python train.py --d_model=256 --head_dim=64 --norm_eps=1e-06 --rope_fraction=1.0 --bias="none" --tie_embeddings=false --init="normal" --init_std_down=0.0 --lr=0.005 --weight_decay=0.16 --decay_fraction=1.0
Each number is 128 + 24 x the weight over its row's rms, rounded and kept within 0 to 255. Layers, rows and columns count from 0. The size above them is the row's rms in percent of the matrix's.

# layer 3 attention query, 256x256, rms 0.0999, rows 197-249, columns 192-255
size [ 83  86  93  82  95  88 113 107 105 109 113 102 108 107 108 112 103 116 111 105 104 100 115 111 112 106 110  75  79  96  85  78  90  92  88  94 103  91 105  97 104 101 115 117 106 103 114 108 110 102 109 104 113]
[[ 96 136 128 103  76 103 132 120 156 153 144 105 117 147 169 144 137 111 137 138 143 106 144  90 130 127 153 156 164  99 146 151 115 151 118 121 103 139 156 139 146  99 157 114 156 114 118 157 110 101 186 118  94 113 109 137  95 130 154 175 114 133 143 106]
 [117 106 159 154 183 119 146 131  90  97 127 136 118 132  97 112 138 143 154 138 152 145 132 127 117 168  87 112  92 150 125 128 111  93  97  93 131  89  94 149 131 127 110 104 107 154 121 150  83 136 147 131 138 107 133 151 128 137  97 120 132 108 158 115]
 [144 138 139 123  83 117 143  98 131 103 111 136 135 139 144 134 116 145  86 138 126 136 131 126 104 125 147 127 104 146  96 136 127 110 128 162 150 149 117 137 174 158  78 117 137 114 144 123 147  99 117 158 110  99 126 100  98 144 124 185 139 116 120 139]
 [121 151 103 152 106 136 121 153 153 122 113 173 157 133 132 177 169 134 135 145  86 165 121 118 127 108 121 115 130 136 109 149 149 140 148 109 108 121 113 160 133  96  91  93  94 144 134 132 147  82 178 149 109 146 120 133 124  85  94 128 128  99 143 118]
 [126 136 124 118 102 105 112 188  98 120  94 145 103 135 119 137 152 153 143 134 132 137  96 108 110 133 161 126 172 111 118 147 120 123 133  79 120 108  89 146 114 144 130  99  96 141 131 164 109 149 142 150 168 141 127 188 131  82 122 109 115 132 144  95]
 [160 148 125 141  95 149 158 124 116 112 136 145  96 112  90 136 114 126 123 138 110 169 151 150 158 123 162 123 109 121 104 158 155 106 113  90  79 111 114 184 132 141 133 139 130 140 118 131  80 156 135 127 129 144 107 198 190 115 144 163  76 113 139  79]
 [132 139 123  86 111 129 121  86 146 134  70 107  91 126 116 134 114  72  82 131  37 114 142 147 126 119 138 158 100 143 121 142 119 144 141  94  91 148 116 160 138 147 141 136 141  81 180 149 139 117  94  97 136 186 122 121 147 165 167 157 123 142  81 126]
 [143 117 181 123 139 177  99 122 122 108 108 112 143 103 111 179 123 138 146 119 100 128 149 175 107 134 153 134 152  84 135 103 184  92  88 110 145 122 128 147 142  89 105 103 162 121 176 121 107 131 166 121 134 131 137 133 121 123 107 125 132 125 132 134]
 [152 145 116 134 107 117 135  99 127 108 128 115 153 148 135 142 120 126 168 124 176 112 132 168 131  73 139 135 121 144 117 137 114 103 129  80 166 122 125 140 158 111 113 150 109 145 134 111 137 167 109 140 125  90 147 184 180 112 176 109  86 136 174 156]
 [ 77 129 111 105 143 172  66 141 154  79 116 136  79 126 148 112 140 178 136  87 122 144 138 127 110 112 111 130 109 132 116 130 121 133 124 126 116 157 106 118 171 111 107 129 104 161 134 100 159 105 118 161 113  96 151 130 125 145 111 101 173 103 135  94]
 [115 105 149  94 156 159 140 168  81 100 129 145 106 154 114 105 111  94 139 115 141 101 170  98 136 142 105 111 134 150 105 121 144 147 112 166 141 158 130  94  91 137 155 133 142 112 138 116 151  88 128 128 129 148 128 123 123 161 138 154 132 105  64 141]
 [117 141  98 127 105 136 101 119 107 120 106  49 114 110 142 154 145 128 136 147  97 130 122 130 181 103 127 119  94 120 175 150 138 102 134 155 133 146 165 152  91 137 129 107 101 125  98  90  98 166 174 119 118 126 116 116 152 144 144 171 152 135 147 105]
 [127 158 116  87 101 125 115 132  89 106 126  91 106 146 138 134  92  72 124 145 137 121 127 134 123 144 158 104 121 136 107 139 157 106  93 161  98 155 112 105 117 176 143 150 122 133 119 111 150 109 121 156 109 154 112 112 114 133 114  71 112 157 122 171]
 [124 136 104 120 145 136 120 136 121 147 131 121 129 108 129 125 122 115 138 116  92 122 108 148 148  91 179 134 160 147 151 124  98 167 129 142 137 159 149  87 177 169 155 175 148 118 112 109 149 136 120 135 141 127 152 162 111 153  88 126 146 154 128 156]
 [120 156 137 121 107 109 171 160  96  94 122 155 163 126 140  96 121 126 141 162 104  92 120 106  90 123 123 142 138 160 141 126 107 113 134 137 108 191 114  72 130 140 133 144 198 164 141 141 149 149 114  87 155 168 125  86 111 109 187 105 145 105 127 137]
 [133 105 130 185  79 137  89 141 136 132 133 112 125 121 134  98  87 112 154 171 129 143 128 163 111 153  81 132 159 138 125 128  83 139 165 106 120 154 104 130 143 104 147 118 136 132 105 145 146 107 132 116  91 173 129 139 120 132  99 159  73 147 115 151]
 [193 155  93 154 170 103 143 103 127 101 123 134 144 129 106 124 105 135 107 121 110 154  81 175 105 104 136 116 136 125 112 140 129 127 116 163  92 108  79 110 138 115 152 151 120 141  99  89 122 135 127 167 118 169 121 116  94 148  99 177 127 102 130 151]
 [132 148 152 107  87 130 147 122 158 120 164 150  59 131 110 103 148  89 134 151 125 128 147 111 145  98 125 138 172 103 127 128 144 152 108 112 116  92 112 126 133 126  31 108 111 127  85 124 131 119 103 181  82 102 119 129 137 150 142 125 111 107 150  77]
 [114 114 133  76 160 101 142 114  86 131 155 124 152 101 119  89 141 165 132 145  97 129 139  87 125 103 117 151 154 125 147 186 128 121 163 142 140 118 133 135 120 136 182 139 164  68 133 141 140 141  93 139 141 128 132 160 149 123 148 119 146 102 106 100]
 [109  97 110 165 124 136  88 110 164 178 153  98 122  97 135 114 144  85  87 115 116 103 148 130 123 136 141 133 115 180 160 153 100 134 129 116 136 154 192  90 110 152 132 157 142 128 144 134 127 105 146 118 166 131  87 157 180 186 104 125 205 138 138 136]
 [116  88 139 148 113 111 136 146 109 134 118 130 164 142 106 129 116 142  98 156 136 123 120 175 130 132 130  77 134 154  84 146 155 123 134  97 108 135  89  97 113 143 108 117 135 132 150 148 139 152 170 133 119  96 140 138  88 135 139 175  91 134 181 158]
 [163 149 102 138 142 123 119 127  86 153  73 179 163 157 144 146 112 165 100 129 128 146 113 126  83 113 120 124 142 128 123 159 130 124  90 106  83 192 142 139 121 135 151 137 100 129 105 176 120 155 143 109 161 145 147 157 121 119 122 164 135 131 123 132]
 [166 129 157 163 104 127 159 119 159 125 141  99 104  85 131 143 123 136 100 125 120 142 151 110 162 118 137 157 160 131 102  99 189 140 186 153  94  96 134 110 119 104 115 140 117  83 114 112 114 130 136  94 115 131 149 100 131 130 132 128 122 155 142 131]
 [107 149 102 210 157 116 107 116 156 144 114 160 115 185  98 141 123 133  99 126 131 156 176 136 118 135 120 117 132 167 143 121 154 132 142 118  94 112 146 116 138  87 130  97 152 117 130 117  73 132 108 160 211 116 134 154 155 131 157  71 110 137 147 134]
 [149 125 105 106 143 126  75 104 104 125 119 151 115 132 134 127 124 101 128 128 114 143 111 128  96 158 127  95 166 101  91 146 103 137 121 147 160 171 127 123 165 131  99  97 147 122 122 148 134 138 170 133 133 134 102 152 129  91 119 113  78 149  95  75]
 [168 160 155 140 106  93 139 144 164 111 139 189 133 109 130 142 140 122 110 130 102 141 148 148 133 194 106 133  97 169 114 178 135 137 168 125 124 134 108 153 134 108 134  86 163  92 121 118 104 148 127 124 119 117 179 122 156 132 117 120 138 151 136 107]
 [156 144 152 185 127 163 145 146 156 117 116 109 123  93 159 153 146  93 130 138 179 102 137 121  77 127 145 139 181 147 131 141 127 115  95 132 147 113 136  97 104 126 116  77 136  71  81 119 126  96 146 150 142 139 100 133 171 153 147 149  99 116 154 132]
 [189 185 128 141 140 161 140 128  97  79 102 130 172 140 129  93 135  95 115  76 129 130 152 139 155 145 130 133 127  99 118 136  91  98 143  80 117 130 121 131 104 154  86 142 102 128  92 132 151 111 121 111 103  88 120 145  94 173 175 126 168 117 114 156]
 [107 164 114 131 107 115 138 147  72 132 105  95 139 150  97  98 149 158 135 143 147 153 124 107 175  69 167 107 117 136 113 123 111 105 147 155 123 140 104 154 125 125 130 138 133 140 117 104  95 105 112 143 151 115 146 124 163 127 120 197 127  96 171 166]
 [116 134 131 117 163 122 113 146  78  96 101 108 164 108 105 123 131 110 125 117 107 155 127 149 171  97 114 113 120 115 126 121 134 131 106 119 159 116 109 103 122 124 190 130 124 119 158 132 133 170 145 135 126 126 130 139 124 140 178 147 153 170 155  96]
 [153 136 138 130 105 155 117 143 156 104 177 101 174 131 120 132  92 140  94 129 160 122 136 132 157 140 136 119 178 104 136 166 157  81 116 147 116 166  98 116 157 109 111 139 147 134 129 158 142 152 132 113 105 167 119 127 142 138 101 169 134 178 130 121]
 [112 158 145 150 150 121 176  98 111 126 124 134 132 126 129 107  74 138  72 111 148 149 156 127 113 123 119  94 104  93 116 120 118 174 135 106  96 118 122 119 100 140 107 133 146 131 129 102  95 164 101 135 127 102 105 112 130 152 132 142 127 108 103 145]
 [148 123  91 146 141 140 160 175  87 156 159 121 122 124 136 137 166 132 169 153 156  73 128  78 163 146 126 120 161 157 127 137 112 115 131  98 164 100  96 136  86  94 145 169 123 108  86  95 119 139 151 135 139 128 140 150 137 117  92  73 143 115 107 101]
 [121 149 115 178 119 155 112 172 136 149 112 145 123 151 105  93 108 139 151 103 116 136 150 116 134 144 104  84  96 123 109  98 118 134 120 160 107 133 132 139 101 105 151 124 120 176 110 143 113 121 106 142 149 100 127 147 112  99 147 136 125  84 132 103]
 [126 123 124 119 147 131 114 109 141 100 150 137 147 145 118 159 165  79 104 167 123 105 105 196 152 147 101 161 153 173 199 144 168 102 173 112 128 101 111  97 106  97  84 113 146 109 141 154 167 122 116 112 131 144 109 131 133 185 159 137 124 143 117 139]
 [ 77  98 118 137  93 104 120 105 136 157  96 130 140  99 114 136 103 113 155  95 128 102 153 102 142 144 120 139 147 151 143 117 115 197 128 169 111 149 142 135 124 116 146 136 116 150 163 125 125 100  91 109 109 154 133 103 137 118 126 115 139 132 145 165]
 [140 134 127 149  90 135 172 141 153  96 142 127  68 138 153 105  82 124 152  97 160 116 137 103 136 179  78 116 136 136 156 128 151 146 126 176  75 153 126  97 115 116 186 148 156 121 135 143 118 119 100 121 131 131 110 131 124 154 140 159 175 165 109 193]
 [116 141  87 156 113  92 111 126 168 129 143 124 154 109 148 145 123 181 137 140 126 113 167 112 150 101 140 131 136 122 130 151 149 121 137 116 137 162  62 112 119 125 137 136 139  78 137 117 160 137 125 128 131 100 125 139 163 142  84  92 139 112  93 182]
 [111 103 130 148 135 100 131 113 156 102 149 122  87 139 123 115 164 125 136 162 123 143 149 105 126 135 163 119 118 155 111 143 138  94 158 108 166 112  93 160 155  87 110 137 107 101 123 114  77 129 142 163 177  97 124 179 166 108 109  94 113 153 112 106]
 [136  88 107 123 121 155 109 104 105 154 131  72 115 137  73 131 130 122 116 116 105 102  98 129 121  93 160 145 119 118 135 105 157 134 160 175 164 118 127 157 135 131 133 141 179 137 189 164 140 126 125 140 165 114 143  88 150 138 156  76 119 107 147 120]
 [132 121 143 152 163 148 107 127 139 111 146 143 134 106 123 132 168 134 152  94 136 138 137 133 139  99 159 125 131 121 115 132 122  89 139 132 136  91 113 169 125 111 109 123 120 124  97 152 111  93 155 148 119 143 107  97 165 108 150 138 138 137 135 141]
 [103 137  96  99 107  89 132 124 170  99 125 105 154 154 115 103 121 104 152 119 145 129 151 175 119 116 112 119 102 161 102 136 143 127 137 131 128 155 148 122 151 149 207 142 176 171 138 181 103 131 120 163 136 142 140 115 129 150 182 117 125 145 148 136]
 [124 136 108 120 149 127  98  93 111 139 139 114 146 140 156 140 138 100 169 112 118 136 145 117  97 100 161 142 116 160 128 112 158  58 158  99 186 125 116 163 119 165 124 143 108 155  96 141  68 116 126 133 130 159 147 160 142 132 170 128 123 153  71 134]
 [201 112  86  62 134 137  84 107 160 120 127 137 153 129 126 146  95 156 126 142 145 144 109 150 116 132 121 137 151 135 122 147 111 158 105 148 153 166 123 114 154 185 107 103 104 147 111 157 111 139 125 139  95 147 147 117 146 133 110 155 180 120 123 128]
 [123  95 120 108 125 123 117 140  86 160 126 131 143 139 107 126 142 140 119 144  99 128  62 114 108 101 139 140 134 125 118 116 148 156 158 156 163 119 117 151 115  98 117 127 139 102 126 136 157 156 157 137  89 132 163 145  74 113 128  94 157  80 133 108]
 [172 133 134 114 114 147 104 133 113 120 125 133 151 105 146 103 154 104 169 139 175 105 172 105 144 125 127 123 126 124 116 112 106  90 135 104 129 176 123  87  87  90 125 118 130 126 146 136 179 143  98 143 177 152 160 116 102  92  81 126 102 135 127 129]
 [129 118 119 133 128  93 147 154 145 128 154  90 144 132 112 148 157 100 129 134 120 164 140 107 163 170 111 147 178 134 163 119 163 136 134 100  88  99 130 105 114  89 147 136  94  83 107 175 114  87 140 151 114 152 141 137 132 115 100 192 108 136 147  76]
 [133 103 168 185 113 141 108 104 182 140 109 116 114 127 114 143  95 110 110 131 123 127 142 127 120 119 106 127 144 149 147 156 150 142 111 136 161 139 150 117 164 159 159 150  87 150 107 147 110 134 113 132 148 172 111 133 157 133 141 128 127 143 101 156]
 [128 102 156 138 118 141 176 119  97 159 163  92 132 144 130 113 122 115 135 106 144 113 140 139 151 105  84 110 111 140 124 173 150  90 126 136 118 169 121 110 114 129 159 115 132 175 144 116 151 127 159 161 162 123 146 193 117 119 128 121 142 121 134 129]
 [153 147 124 174 126 145 137 117 167 143 101 118 148 144 103 134 152 112 126 135 142 157  90  89 131 127  90 123 126 112 140 122 139 106 146 135 111  96 134 149 135 125 144 122 126 104 104 129 139 139 185 118 125 140 138 132 103 100 101  67 137 121 113 153]
 [138 130 128 150 166 155 161  48 126 173 146 118 120 119 165 130 146 135 142  97 150 165 175 100 103 125 128 119  71 108 144 119 120 106 148 161 178 173 122 143 136 161 140  91 123 128 144 137 145 136 110 100 150 115 131 137  79 142 142 122  97 121 143  94]
 [115 138  63 127 156 176 150 127 106 182 121 138 138  94 119 148 146 130  99 165 115 118 122  98 120 116 121 135 114 140  91 120 122 144 164  96 149  69  92 109  41 154 127 126 133 145 128 115  93 151  99 125 100 115 160 118 110 124 163 113 128 123 143 137]
 [139 149 160 116 177  85 130 132 155 136 150 133 124  99  98 133 168 112 156 138 144 177 132 146 127 185 160 137 124 103 122 101 158 189 117 124 123  83 111 140 124  93 209 148 117 142 100 108 111 155 141 131 178 123 131 147 140 113 121 101 115 159 146 107]]
# layer 3 attention key, 256x256, rms 0.103, rows 197-248, columns 192-255
size [ 88  88  95  86  91  93 101 105 108  98 119 103 100 106 108 107 103 112 112 103 101 102 112 110 114 105 105  76  76  89  78  79  85  82  91  87 102  97 109 105 102 108 102 107 107 106 110 104 114 104 105  99]
[[140 116  73 145 141 160 116 131  87 152 161 147 144 141 155 122 158 127  90 144 120 140 120  97 151  76 124 129 109 138 133  95 103 114 131 145 129 148 171 111 108 106 155 117 104 164 124 137 116  96 154 133 121 145 119  97 131 104 160 117  81 138 142 104]
 [113 125 157 116 136 141 101 110  55 135  88 154 138 110 121 144 153 119 165 151 133 162 154 140 130 149 133 122  94  97 153 105 129 117 136  85 107  90  92 148  81 156 120 122 158 138 167 124  96 142 128 165 144 105 126 169 161 132 123  77 101 125 104 126]
 [129 140 125 112 131 119 131 121 185 110 143  96 112 120  63 118 149 121 115 100 134 115  99 114 138 147 154 142 125  95  86 155 117 155 141 110  93  96 137 137 134 146 148 130 130 104 110 132 125 137 117 146 146 114 104 108 129 140 168 124 160 114 126 147]
 [105 165 132 118 164 143 124 123  75 144 170  93 129 163 134 109 130 132 145 141 133 144  73 119 154 103  89 165 155 158 164 154 124  88 131 136 158 133 133 119 134 145 112 123 112 132 111 113 142 105 149  77 121 100 137 106 141 123 128 119 105 145 116 123]
 [116 135 108 177 117 112 129 126 103 141 137 130 131 154 137 171 148 116  91 119 107 119 117 120 150 122 109 164 117  99 108 108 108 116 122 120 160 126 146 141 178 174 134 167 110 117 122 150 134 107 157 151 121 155 160 114 108 173 130 144  97 118 128 164]
 [134  89 172 146 133 156 122 156  84 138 103 128 136  96 155 143 116 132 105 146 122 157 171 120 107 136 119  92 128 149  82 126 117 102 151 147 116 112  78 136 163 141 129 105 166 155 132 152 129 139 120 160 144 111 127 153 124 148 102  93 145 165 146 180]
 [162 127 134 139 122 152 142 134 111 128 121 124 138 125 135 113 137 125 147 118 168 151 116 128 132 166 141 145 124 129 114 113  96  90  71 115 211 107 109 135 150 119 110 131 110 152 100  94  89 139 176 140 115 146 123 166 126 135 105  97 131 168 122 172]
 [105 161 155 129 143 185 139 103 151 128 133 161 124 134 161  90 125 148 149 111 132 121  97 115 140  93  94 138 113  96 123 156 108 121 100 139 111 138 120 134 140 110 100 130 104 136 149 119 143 120 118 135 136  97 129 102 118 129 136 188 111 124 146 137]
 [149  94 114 129 131 143 133 137 114 135  90 140 160 116 116  97 134  93 135 128 134 135 125  83 121 148 148  96 120 144 119 157 117  92 105 155 162 120 119 153 150 117 135 108  91 149 114 100 149 125 175 173 129 134 129 166 189  97 114 133 148 159 145 160]
 [144 162 140 142 121 167 140 136  92 109 115  99 108 133 111 125 169 133 145 137 124 146 168 158 136 145 139  99 110  94 139  66 177 135  96  83 127 149 126  87 105  79 139 104 102 134 129 103 161 137  69 120  98 154 141 127  97 147 133 162 144 115 156 136]
 [133 149 130 156 115  90 128  83 158 153 130 105 125 153  94 126 138 120  84 140 136 136 111 110 116 153 119 102 122 144 123 124 132 150 107 108 137 141 104 135 139 107 135  74 102 118 110  89 105 126 174 156 166 110 128 148 155 103  84 122 132 157 109 149]
 [103 147 129 139 145 104 142 116 142  97 150 139 129 117 130 127 108  95  91 137 120 107  85 185 136 120 127 134 146 135 125 136 132  83 160 133 144 142 129 100 133 110 141 124 124  89 156 167 107 170 120  95 143 113 122 150 171 167 144 138 123 108 139 107]
 [107 125 153 134 159 123  74 153 127 172 155 113 143 130 105  95 110 108 116 158 160 131 143 177 123 135  75 130 133 131 122 131 146 104 119 126 160 157 145 119 151 116 101 137  95 126 118 159 153 107 170  80 132 150 153 130 119 136 109 128 145 130 113 111]
 [134 106 161 119 157  77 129 137 116 159 182 127 115 156 132 161 109 156 131 158 143  87 203 126 109  97 152 118 115  96 144 141 132 189 115 100 112 136 114 139 145 178 123 126 145 162 144  99 140 143 151 143 107 109 131 140  91 115 131 140 147  87 120 132]
 [157 136 161 103  96 148 116  99 143 154 133 163 140 167 109 110 122 117 134  96 162 221 137  91 147 128 101 130 128 150 114 117 132 155  71  95 129 121  99 105 130 134  75 152  99 114 138 140 151 170 134 139 102 102 101 119 128  92 147 167 134  96 120 163]
 [113 144 154 152 164 146 106 158  62 133 122 117 145 120 169 145 132 138 100 108 102 121 130 159 175 143 137 138  67 122 156 138 137  77 137 118 131 117 158 151 136 118 150  96 140 117 127 139 130 156  82 134 121 132 157 168 107  79 143 128  89 102 139 145]
 [128 133 142 138 137 153 142 126 107 103 132 140  95  92  95 180 151 148 142 147 103 145 111 165  81 159 111 101 135 123 112 162 109 162 184 142 127 152 126 136  91  95 123 130 123 140 161 126 128 123 131 137 167  88 131 116 119 136  78  73 149 127 151 138]
 [ 84 139 128  91 186 116 104  84  99 142 150 105 126  99 114 114 178 100 146 118 137 140 137 128 115 187 144 129 117 104 113 113 119 118 167 115 125 125 145 129 123 122 126 142 158 124 123 125 121 142 151 165 139 144 104 140 146 102 189 116 102 156  88 116]
 [140 125 123 127 164  99 153 102 110 116 103 134 128 123  98 117  98 126 124 115 119 120 118 135 106 114 132 165  81 148 135 103  94 131 113 102 128  90 144 103 102 121 143 168 127 140 163 120 127 170 115 103 148 141 121 130 117 151 147  90 132 100 121 134]
 [147 164 147 111 147 112 131 128 123 131 128 116 134 116 160 129  85 134 103 120 109 179 169 160 143 139 157 113 122 145 126 105 162 134 139 163 134 134 145 127 137 135 171 134 119 123 122 146  90 157  88 182 129 106 130 137 102 153 149  98 122 148 150 146]
 [123 147 130 120 187  97 129 119 149 114 122 103 137 116 143 120 105 145 130 114  90 148 135 146  84 160 142 125 129 110  86 185 120 107 148 139 102 128 157 134 148 138  90 153 158 136 123 104 131 111 134  98 149 144 110 115 100  89 136 126 150 167 124 108]
 [130 136 147 129 141 112 118 141 115 114  92 159 108 115  83 131 126 102 156 117 118 115 121 113 100 160 125 134 190 120 141  98 127 123 139 147 123 125 120 118 140  95 146 122 126 166 107 128 172 107 157 152  69 119 131  99 116 103 112 152 151  81 124 101]
 [ 92 126 119 140 146 172 107 131 163  86  87 137  67 150 159 125 144 114 106 147 132 144 153 155 129 113 115 121 119 136 108 143 118 103 157  83 170 132 111 132 146 118 158 160 134 131 144 149 123 104 123 172 132 145 136 136 156 149 141 135  76 121 111 126]
 [ 75 136 119 111 142 122 119 108 102 131 103 132 153  85 115 105 134  93 127  98 114 112 113 121 140 120 109 148 114 167 157 170 129 123 143 139 160 150  91  95 146 129 158 111 152 143 116 107 116 106 109 174 114  59 125 129 102 123 103 151 109 127  90 141]
 [153 125 166 129 131 156 140 144 106 179 119 142 140 105 101 110  98 163 146 106 112 116 118 122 132 118 152 134 154 135 110 116 108 144 113 158 145  81 114 117 108 133 150  97 137 121 102  70 154 155 128 118 123 127 119 167  84 130 109  83 135  98 164 138]
 [154 123  94 140 124  98 154 168 101 106 128 133 176 127 123 142 109 122 123  69 143 128 129 134 128 127 123 151 122  98 105 115  92 134 112  91 154 149 160 158 156 152 137 102 167 110 136 147 119 120 170 135 117 135 138  86 126 133 144  85 143 109 146 117]
 [137 120 141 156 117 165 150 127 119 124 142 124 137 116 124 141 143 146 152 133 123 124 186 141 125  79 193 104 123 134 151 107  97 128 132 113 159 132 128 163 100 105  94 159 176 110 147 180 120 179 130 193  94 105 143 119 136 123  95 113 132 142 106 115]
 [143 143 149 158 136 127 169 151 160 125 151 177 114 140 125 106 108 120 106 159  78  96 105 110  98 164 130 155  89 167 170 135 126 152 129 144 121 119 124 102 131  84 150 133 147 116 131 125 117 147 134 100 129 119 112 100  80 115 135 174 167 159 138 149]
 [165 156 158 101 123 176 142  90 118 117  69 151  77 121 110 143 119 145 124  93 149 151 108 137 128 166  81 130 149 127 137 153 127 169 123 121 118 112 110 120 140 170 157  99 125 109 185 118 155 152 152 139 113 167 146 166  87 181 129  60 144 118 100 115]
 [ 75 130 115 127  98  94 122 124 185 122 115 119 101 133 130 145 110 157 134 142 120 171 162 133 143  91 164 126 143 130  78 146 150  99 142 140  91 140 101 152 116 182  76 127 133 140  72 131 121 121 122 120 167 149 155 131 124 143  98 121 161 135 104  77]
 [128 115 148 162  97  69 140 136 131 126  67 124  83 152 126 104 129 126 116 149 134 124 140 129 143 113 116 111 120 169 149 138 106 141 127 109 128 113 112 133  96 137 176 100 115 110 124 131 148 134 109 101 156 156 139 128 123 137 104 105 162 125 117 185]
 [129 155 155 105 120 136 111 108 108  74 103 108 108  91  79 120 163 137 156 145 135 101 111 156 118 112 130 113 174 128 129 136 143  91 150 105 115 149 151 140  75 138 140 143 129 114  80 128  93 149 120 125 114 162 151 128  87 117 124 141 148 125 111 155]
 [153 149  98 138 137 146 119 119 128 124  92 168 161  93 163 153 134 127 110  94 108 140 172 118 140 104 126 110 108  91 155 138 140 120 119 230 133 104 116 124 135 151 146 104 152 149 151 139 145 136 124 123 139  95 129 147 119 130 167  99 130 140 110 173]
 [ 67 118 163  97 134 127 118 131 134 157 120 148 156 148 113 129 164 146 160  80 178 126 177 162 123 116 165 116 141 135 139 104  92 124 187 161 151 121  94 121 156 159 139 124 134 152 152 147 142 162 186 137 114 141 123 106 111 115 141 131 128 100 127 156]
 [125 135 152 155 112  96 154 115 181 112 140  92 130 134 147  67 124 167 152 174 101 108 112 139  95 178 124 122 151 124  74 135 110 154 163 156 122 130 145 152 109 122 137 145 137 141 138  95 119  92 133 103 113 148 119 100 113 167 147 136 181 127 113 144]
 [106 156  90 126 144 162 144 151 123 159 144 139 167 147 133  88 139  84 131 134 148 120 122  85 172  97 137 121 160 118 127 130 151 129 109 178  99 153 146 122 121  74 126 150 125 122 147 128 156 100 138  51 157 133 120 110 153 122 107 182 137 121  99  83]
 [ 84 152 131 126 130  71 146 106 134 150 122 138 116 138  97 140 157 135 108 112 125 145 109 137 111  84 135 133 137 129 128 117 135 151 107 142 112 123 165 125 128 150 175 123 114  71 124 128 116 148 173 128 140 142 122 103 116  79 101 109 139 124 141 159]
 [111 125 147 119 108 157 130 138 127  96 129 102 111 151 138 113 113 122 121 107 179 138 137 106 169 143 103 146 117 158 141 135 121 152 176 136 145 132 153  99 193 144 149 141 125 107 136 122 151 110 140  98  57 144 109  84 103 142 171 149 143 118 143 115]
 [110 103 117 138 146 127 108 130  83  62 139 135 156 150  97 152 107 128 141 140 151 115 117 153  98 105 171 120 142  87 120  88 118 119 127 132 120 116  77 164 182 125 147 135 140 151 134 159 105 138 110 162 115  88 138 171 125 120  84 115  96 150  87 156]
 [151 135 137 130 110 184 107 139 141 147 146 133 140 115 152 133 159  90  62 149 122  98 129 136 141 122 135 110 166 189 135 118 104 122 146 153 120 115 155 124 118 118 127 104 141 117 182 138  94 131 146 141  85 149 132 126 110 146 145 155 124 104 105 101]
 [128 125 147 194 158 134 142 144 127 142 132 123 106 115 146 136 140 102 147 112 136 102 162 123 142 131 110 129 152 155 138 161 143 142 117 127 108 112 143 110  74 113 137 124  90 122 110 139 154 170 113 140 126 139 131  91  95  83 175 112 148 123  99 129]
 [180 174 136 175 100 121 129  96 124 107 129 142 126 114 134 154 107 124 132 112 161 151 123 125 113 162 134 117 109 132 152  92 124 128 128 159 142 112  80  91 143 147  94 126 114 124 129 102 115 102 121 100 121 129 154 125 130 119 138 136 115 141 178 115]
 [160 106 105 137 125 161 148 131 123 140 141 171  91 159 124 140 127  76 132 114 106 133 123 110 152 114 135 135  91 119 182  98 113 153 123 126 109 144 146  82 131 157 103 157 144 122 104 133  71 166 103 158  98 142 112 135 168 161 104 132 129 164 136 135]
 [107 147 132 125 150 125 113 156 137 118 145 168 136 120 131 165 107 148 156 131 104 114 139  74 119  81 141 136 105  70 128 143 134 134 124 133 132 108 139 161  87 130 110 117  89 147  71 115 106 161 143 120 156 123 142 126 112 111 126  52 107  98 132 129]
 [134 145  58 120 146 142 164 128 153 114 117 161 151 132 110  77 117 135 133 166 138 134 157 125 139 116 135  94 158 150 142 117 146 162  78 162 105 145 114 130 100 129 129 128 122 130 134  91 139  80 135  99 129 100 156 118 118 138 144 111 116 137 166 143]
 [110 116 100 170 181  96 106 114  97 148 105 114 141 192 113 127 112 126 139 113 112 120 155 138 146 136 137 148  69 109 162  81  60 123 182 107  96 137 134 123 115  78 117 123 126  98 134 119 139 137 100 105 123 156  91  93 196 128 143 140 128 120 123  95]
 [ 53 160 133 133 147 135 134 104 115 117 114 126  93 144 152 143 169  92 134  79 159 168 122 150  86 143  89 126 144 133 150 107 154 141 135 138  94 100 144 149 163 155 130 123 155  85 135 136 113 125 153 151 117 101 135 160 136 129 135 132 128 130 123  87]
 [140 129  95 155 111 145 114 138 109 157 138 163 157 120 139 149 103 133 100  57 159 144 148 164  75 168 150 129  91 119 151 168 126 124 131 103 123 117 134 157 151  96 116 131 127  76 133 180 110 168 129 118 136  97 143 160 132 163 138  77 134 167  88 131]
 [150 133 129 170 151 122 111 127 123 101 130 152 126 141 105 131 118  92 163 123 155 116 160 145 141 155 129 100 123 142 131 137 115 125 109 166 142 184 139 127 134 134 153 141 131 161 140 111 133  97 139 134 106  99 136 122 137 119 126  77 128 128 124 149]
 [161 166 156  36 158 139 155  99  94 120  95 155 145 134 112 128 143 130 131 138  94 119  98 131 138 154 151 114 136 163 153 130 148 108 143 115 147 133 169 123 141 142 127 129 151 105 120 115  99 123 152 152 157  89 139 117  78 110 147 115  89 120 129  76]
 [ 99 128 141  66  96 174 147 115 112 104 121 109 122 167 111 103  87 119 100 166 142 132  82 181 122 107 117 133 153 153 107 116 137 116 148 135 112 144 117 125 131 148 106 121 107 112 116 146 125 102 160 116 119 127 122 131 102 133 108 104 106 139 128 161]
 [148 148 101 101 167 124 146 136 150 169 130  93 139  92 157 129 194 143 126 164 117 119 102 178 142 106 120 137 127  70 164  72 135 173 122 155 133 101 109 139 132 173 106 135 149  96 133 184 126 120 132 119 124 125 134 133 124 133 119 170 142 136 139  83]]